config.yaml
n_layer: 9
d_model: 128
n_head: 3
n_kv_head: 3
head_dim: 64
d_mlp: 512
vocab_size: 512
activation: "squared_relu"
norm: "rmsnorm"
norm_place: "pre"
norm_eps: 1e-06
positions: "rope"
rope_base: 13100.0
rope_fraction: 1.0
qk_norm: false
attn_scale: 0.125
bias: "none"
tie_embeddings: false
parallel_block: false
init: "normal"
init_std_qkv: 0.0355
init_std_o: 0.00684
init_std_up: 0.0355
init_std_down: 0.00419
optimizer: "adamw"
lr: 0.00215
beta1: 0.9
beta2: 0.99
weight_decay: 0.081
lr_head: 0.00843
grad_clip: 1.0
warmup_steps: 336
schedule: "wsd"
decay_fraction: 1.0
decay_shape: "linear"
final_lr_fraction: 0.1
batch_tokens: 16384
seq_len: 256
doc_mask: true
train_tokens: 147000000
steps: 8973
dataset: "wikipedia_en"
Each number is 200 + 30 x the weight over its row's rms, rounded and kept within 0 to 999. Layers, rows and columns count from 0. The size before them is the row's rms in percent of the matrix's.

# layer 2 MLP up, 512x128, rms 0.103, rows 100-150, columns 0-63
099,244,186,162,182,208,182,181,273,252,196,194,133,193,250,204,222,247,232,217,246,228,210,186,236,248,263,239,201,172,133,178,156,167,211,190,200,184,164,187,220,187,209,188,212,242,215,260,177,183,203,223,186,213,212,199,207,200,236,239,143,242,236,203,215
141,241,179,219,168,156,178,208,174,229,173,188,148,144,190,223,215,264,203,263,166,245,213,158,198,180,217,225,176,146,210,201,205,225,254,231,152,198,225,221,184,268,199,184,186,140,153,145,161,214,192,172,125,195,213,267,202,185,202,224,175,186,235,184,198
108,160,252,204,194,222,218,233,169,171,170,224,180,223,217,193,143,225,204,190,217,269,156,171,221,219,236,204,160,192,186,181,168,240,217,207,210,208,226,170,226,273,235,198,253,166,179,199,139,211,214,161,175,191,252,178,186,233,190,180,214,202,244,156,227
111,168,242,203,163,199,189,197,178,193,143,192,150,171,212,227,183,206,198,232,241,206,156,223,243,156,212,242,172,184,170,201,191,207,232,249,193,151,248,209,229,213,228,198,305,131,205,219,188,231,184,222,186,168,232,187,158,220,225,234,168,207,182,133,177
101,252,241,181,186,172,152,194,215,191,186,173,187,163,228,162,239,236,196,209,212,199,229,213,213,175,208,201,208,206,224,166,221,215,187,181,201,213,157,193,179,240,186,193,164,175,225,159,187,222,205,204,201,172,173,193,251,142,229,154,174,205,262,249,186
103,200,176,249,222,263,196,231,188,169,196,191,221,160,129,206,249,219,216,200,157,217,153,139,219,231,185,200,211,167,235,219,170,196,214,216,161,214,178,156,156,186,221,219,206,179,243,168,206,228,158,219,152,195,181,185,199,169,172,190,197,193,201,208,188
115,222,223,212,194,218,171,189,227,222,214,179,218,205,155,210,229,182,197,236,169,157,164,188,187,203,194,202,184,155,181,162,172,219,261,169,161,169,151,181,177,219,214,149,187,165,205,233,126,215,183,202,158,225,205,190,215,252,202,153,188,225,189,187,212
104,177,179,250,191,167,194,171,242,236,171,232,134,205,203,205,191,229,188,225,195,204,203,189,181,200,240,227,201,201,180,210,168,231,207,199,158,237,246,179,257,205,221,228,252,214,156,273,240,180,209,225,125,248,180,208,150,194,190,247,212,143,161,231,139
084,199,185,220,194,224,177,177,170,216,190,184,237,224,186,249,231,223,219,237,169,199,137,181,248,203,212,225,165,254,229,181,137,237,222,193,185,122,208,201,241,182,236,186,176,212,237,214,202,179,191,173,168,206,205,230,205,123,180,207,174,232,212,152,187
122,206,234,240,204,157,200,218,210,249,272,159,181,176,193,226,173,235,151,176,224,218,184,167,141,282,212,243,226,191,209,207,195,232,242,165,158,199,214,236,209,220,174,186,217,189,202,216,201,173,151,191,173,170,238,226,221,198,197,191,185,233,211,181,219
084,144,241,201,139,158,161,188,191,224,165,271,196,144,214,228,195,190,169,211,223,261,190,203,218,179,209,230,251,199,231,223,227,171,198,215,224,144,208,205,186,222,224,177,230,181,215,209,168,213,207,196,184,162,192,225,241,242,222,203,190,185,171,234,200
092,188,188,253,233,242,157,247,222,180,208,215,179,242,133,215,196,244,231,171,178,239,183,159,161,184,211,235,220,166,199,208,199,265,248,192,179,148,156,200,230,189,187,172,205,224,228,167,206,226,243,269,174,170,163,184,214,165,242,203,190,243,223,225,143
111,206,197,201,166,155,157,187,186,196,233,215,139,184,261,237,244,175,165,192,193,214,182,178,197,238,195,190,217,223,222,260,172,166,191,158,188,204,207,197,192,239,244,210,185,188,244,217,193,193,161,189,203,241,176,188,223,189,183,175,159,214,236,186,210
109,229,218,207,208,186,229,231,177,220,224,236,173,249,200,211,194,155,176,248,208,258,179,209,245,264,191,167,123,174,207,184,181,203,193,230,190,266,190,160,268,199,174,204,241,150,158,191,217,243,170,260,159,188,209,186,145,233,155,227,174,182,215,206,174
104,207,187,175,242,154,227,205,257,188,173,175,184,185,160,243,184,252,181,198,206,211,194,149,234,188,260,205,155,222,158,211,168,208,198,234,179,182,137,179,190,198,212,199,217,201,179,170,171,222,213,225,146,132,248,234,193,174,266,202,145,193,209,189,191
094,216,286,176,165,236,161,207,201,155,218,206,220,169,175,191,229,217,156,207,152,207,147,218,226,217,245,175,211,214,206,155,139,255,247,192,174,263,149,206,204,258,225,191,213,215,169,222,196,250,216,197,204,222,230,223,230,203,202,158,211,240,211,182,230
100,247,248,153,252,210,169,220,179,202,250,213,178,203,177,237,146,178,174,186,223,186,155,239,173,169,198,215,155,187,180,190,111,226,195,213,159,176,253,219,184,237,220,208,203,156,220,201,238,220,208,200,203,210,158,164,252,211,173,233,208,161,192,160,189
085,184,173,213,195,176,232,196,195,200,211,199,170,200,168,258,183,247,201,226,147,239,137,198,204,177,198,235,190,215,223,234,198,222,201,161,214,216,191,185,247,224,176,272,187,153,190,222,214,163,210,184,182,191,242,241,166,199,207,205,184,217,240,230,199
107,181,162,195,194,151,147,177,179,195,201,225,206,235,227,245,180,222,191,197,160,218,160,165,250,243,210,176,199,236,204,160,144,196,200,211,216,152,196,156,258,241,155,246,245,195,151,232,179,222,203,214,159,216,203,224,169,250,187,248,186,193,185,208,240
101,191,217,227,183,147,190,201,230,257,183,225,203,255,258,209,201,178,189,176,215,197,162,204,215,156,253,259,200,194,216,207,193,233,235,219,208,166,240,243,160,227,152,257,158,213,220,228,204,174,200,220,190,186,226,181,168,205,210,242,135,192,161,201,265
108,248,195,182,187,148,131,184,176,191,237,190,146,194,222,204,200,166,172,225,184,182,209,239,167,126,196,199,184,191,198,163,194,167,211,165,202,246,228,170,170,235,208,169,197,205,228,224,154,176,240,206,148,206,191,192,165,244,154,177,202,166,185,188,260
086,251,224,198,169,210,169,172,232,245,189,193,174,208,212,170,127,160,190,241,179,236,216,230,216,193,193,246,222,218,169,153,195,153,231,190,189,172,171,223,174,239,223,241,220,176,153,215,189,200,179,221,188,214,168,170,150,272,174,217,203,170,154,167,200
097,182,227,166,194,202,184,207,166,235,199,159,229,240,221,245,190,173,199,244,233,217,165,239,217,243,202,247,130,198,172,198,192,203,198,227,112,189,172,201,245,180,243,177,206,190,150,151,205,229,161,197,195,201,146,190,156,232,228,205,169,203,212,173,214
094,139,214,202,216,205,181,191,177,142,195,204,135,233,211,200,219,185,211,203,244,200,179,168,205,181,255,201,200,145,202,243,236,207,185,185,163,199,224,242,226,198,214,222,234,178,241,219,183,173,182,177,177,180,244,209,228,197,254,238,132,171,159,176,185
089,225,195,207,137,180,197,245,210,161,187,172,200,151,219,248,210,201,203,208,173,210,208,209,201,205,260,219,188,122,191,176,154,173,200,205,214,183,204,195,203,202,178,149,186,146,168,226,173,247,241,193,214,216,211,143,220,208,206,202,199,241,192,190,212
087,217,190,206,206,185,182,178,155,195,211,229,220,188,216,207,209,243,183,266,208,183,173,203,231,186,220,213,210,155,216,233,187,220,196,227,136,206,237,207,225,216,232,226,222,163,174,209,196,230,192,188,177,215,169,256,172,229,230,192,238,202,172,210,246
091,222,176,116,223,177,214,201,214,194,165,223,140,160,220,208,213,231,189,210,211,189,195,216,204,173,237,172,201,182,175,156,193,179,207,199,213,203,183,172,169,209,162,169,277,189,181,184,161,256,223,177,185,159,213,217,160,188,263,200,213,212,176,173,209
101,177,226,177,207,157,253,228,218,225,191,176,177,189,195,199,222,245,182,186,229,196,153,202,226,226,221,177,214,176,159,142,170,200,196,202,186,203,127,181,226,212,208,175,221,225,149,192,197,244,195,194,168,174,201,182,199,151,180,216,190,209,209,172,244
102,227,204,165,268,233,176,200,147,228,190,163,188,210,170,229,188,180,209,191,207,188,182,153,221,164,222,195,202,228,194,238,198,164,197,200,157,139,192,192,187,235,210,225,239,164,194,219,177,180,151,226,201,135,148,143,217,197,191,180,188,193,239,166,209
106,187,200,209,227,231,170,157,231,201,205,194,166,173,222,179,164,182,217,218,180,258,210,218,182,172,235,208,245,184,242,176,189,168,184,185,186,221,229,214,176,236,232,157,185,116,234,203,251,207,199,196,204,175,157,173,221,171,234,207,182,158,194,165,139
094,202,217,205,258,263,220,220,179,241,220,204,189,231,164,212,235,221,265,217,196,210,170,230,265,171,193,224,201,198,151,189,181,212,204,197,181,151,229,233,210,210,169,230,152,203,187,192,170,214,141,201,166,208,184,187,201,146,157,174,176,245,205,149,214
122,205,159,190,186,222,196,180,190,192,160,224,155,192,176,200,217,190,177,199,175,172,188,165,240,154,223,197,180,170,228,248,184,194,216,240,224,191,213,171,183,211,156,162,246,193,151,209,166,185,210,223,182,202,162,224,258,172,271,208,147,158,251,159,201
097,250,236,185,195,183,185,234,207,197,238,249,198,169,193,236,216,243,191,254,173,206,190,184,223,194,227,169,223,175,167,232,201,144,191,201,194,205,177,177,206,219,190,225,211,192,197,244,160,169,196,204,185,201,247,205,168,213,181,183,195,226,239,173,198
097,248,179,146,218,185,181,248,258,179,186,285,175,156,254,140,245,197,186,202,218,165,165,178,207,211,209,237,222,174,214,99,209,164,187,226,202,233,201,183,207,253,207,213,244,150,146,256,206,190,205,168,203,192,182,190,185,174,202,232,180,204,191,175,216
083,188,239,215,169,208,190,221,210,233,148,176,162,138,243,213,183,196,154,229,172,241,204,174,184,182,229,236,190,180,189,226,208,203,221,196,214,198,207,233,170,192,191,240,173,175,170,263,158,205,151,261,193,164,212,175,155,227,187,239,155,197,197,224,180
107,221,199,213,230,244,190,190,192,228,176,197,208,211,215,195,155,161,225,223,223,266,182,214,211,132,189,197,168,204,210,183,229,167,183,230,81,215,198,173,251,238,201,150,231,169,224,159,205,171,200,169,139,236,185,169,205,197,227,190,167,157,202,189,191
083,191,203,196,208,193,139,170,201,206,243,237,192,142,178,196,211,244,202,185,194,190,182,178,151,248,192,194,179,152,174,213,180,212,244,159,204,194,211,181,179,206,230,214,191,179,233,168,169,248,249,168,194,175,151,179,196,186,239,172,215,243,174,167,170
091,219,201,198,216,143,200,185,270,256,194,217,184,167,207,200,230,181,185,203,224,188,220,208,201,159,227,196,217,198,173,182,205,217,209,167,228,187,185,176,189,293,158,204,234,201,217,240,193,243,186,236,193,172,195,212,156,190,195,239,174,226,239,190,209
102,182,216,197,206,165,165,153,195,144,215,239,217,178,236,255,176,163,171,256,174,172,139,204,189,217,200,184,200,237,180,228,150,246,254,218,181,207,109,188,171,247,225,202,196,136,194,183,148,185,216,249,189,224,222,171,213,202,201,162,194,202,234,227,221
093,181,157,143,180,142,172,171,169,264,153,222,174,190,195,186,205,167,223,191,180,205,147,105,220,219,190,231,179,208,246,209,180,153,239,220,192,145,239,192,206,170,259,180,175,196,214,178,186,203,209,203,136,162,195,221,220,172,204,203,188,228,269,223,169
097,220,235,184,199,224,217,223,165,240,221,192,162,187,212,230,227,214,174,203,199,257,201,208,217,195,207,208,121,132,205,214,154,208,220,239,196,228,185,153,178,211,192,160,237,193,165,158,233,220,171,172,153,196,246,255,213,186,183,166,194,226,183,215,250
084,211,251,168,182,211,152,164,222,148,171,244,227,151,258,217,247,159,136,207,243,211,176,156,174,212,265,234,164,181,239,170,197,192,219,193,190,174,193,211,240,232,225,224,184,182,171,226,154,255,225,197,150,177,237,272,179,215,207,222,206,208,188,194,194
098,240,196,179,226,227,208,240,166,182,191,192,239,179,224,171,191,158,244,252,201,216,157,249,231,146,176,271,243,188,234,154,212,217,208,181,168,194,154,236,228,250,190,223,173,193,219,162,238,219,170,189,168,211,182,214,145,204,181,216,168,144,163,165,198
089,185,227,157,195,173,177,150,164,194,180,216,179,166,232,221,252,227,231,203,187,255,195,168,226,168,254,226,167,168,206,205,181,201,205,239,208,203,163,167,168,240,174,205,211,193,208,183,157,203,167,157,169,183,239,242,202,206,203,185,228,202,171,199,184
106,215,249,186,198,227,253,202,239,214,190,182,198,225,167,158,176,254,245,199,150,188,196,170,233,210,295,194,200,177,153,170,141,229,219,175,169,176,147,182,235,194,209,213,227,221,187,206,225,195,109,225,135,219,200,166,161,197,205,243,163,180,219,161,204
120,185,185,220,209,208,207,223,180,165,183,254,185,185,165,190,191,178,213,179,156,172,192,130,212,173,231,180,171,131,127,226,209,229,206,268,203,170,156,181,212,190,159,164,232,147,172,224,206,196,217,196,168,221,176,185,177,191,231,214,116,218,211,155,206
085,202,214,213,180,223,212,154,243,207,227,231,212,153,200,186,160,159,208,238,208,185,206,180,249,211,227,195,216,218,184,220,181,131,223,138,212,249,234,217,241,205,166,200,200,169,186,231,191,204,242,166,151,192,188,231,188,175,217,198,197,195,150,177,139
092,197,193,186,171,210,222,226,209,183,187,187,180,139,237,251,221,179,155,176,188,194,200,163,244,243,224,230,182,229,171,168,162,229,197,239,213,210,205,213,259,220,213,201,276,167,179,214,210,240,218,230,217,172,232,263,174,232,197,222,186,212,188,165,236
109,233,251,169,237,195,186,215,182,120,213,199,225,151,219,206,186,220,211,194,233,238,176,147,184,213,181,210,228,153,195,226,203,172,242,200,175,189,168,154,187,221,222,196,168,159,231,189,187,220,195,175,185,180,236,176,226,147,162,201,169,187,165,236,222
112,251,218,165,194,202,170,190,235,192,174,152,182,155,168,267,180,238,210,219,204,214,215,183,196,238,280,236,225,206,198,186,226,182,170,182,228,181,238,165,241,180,186,211,200,211,163,232,175,215,240,246,168,211,197,219,189,155,205,232,154,206,217,215,204
099,180,239,188,259,202,223,217,166,182,187,212,188,212,211,231,265,181,212,284,160,281,197,167,240,204,195,206,136,134,193,214,188,157,191,216,195,229,182,185,227,182,174,199,256,183,186,149,176,227,137,216,188,189,209,211,196,184,217,229,195,200,216,213,152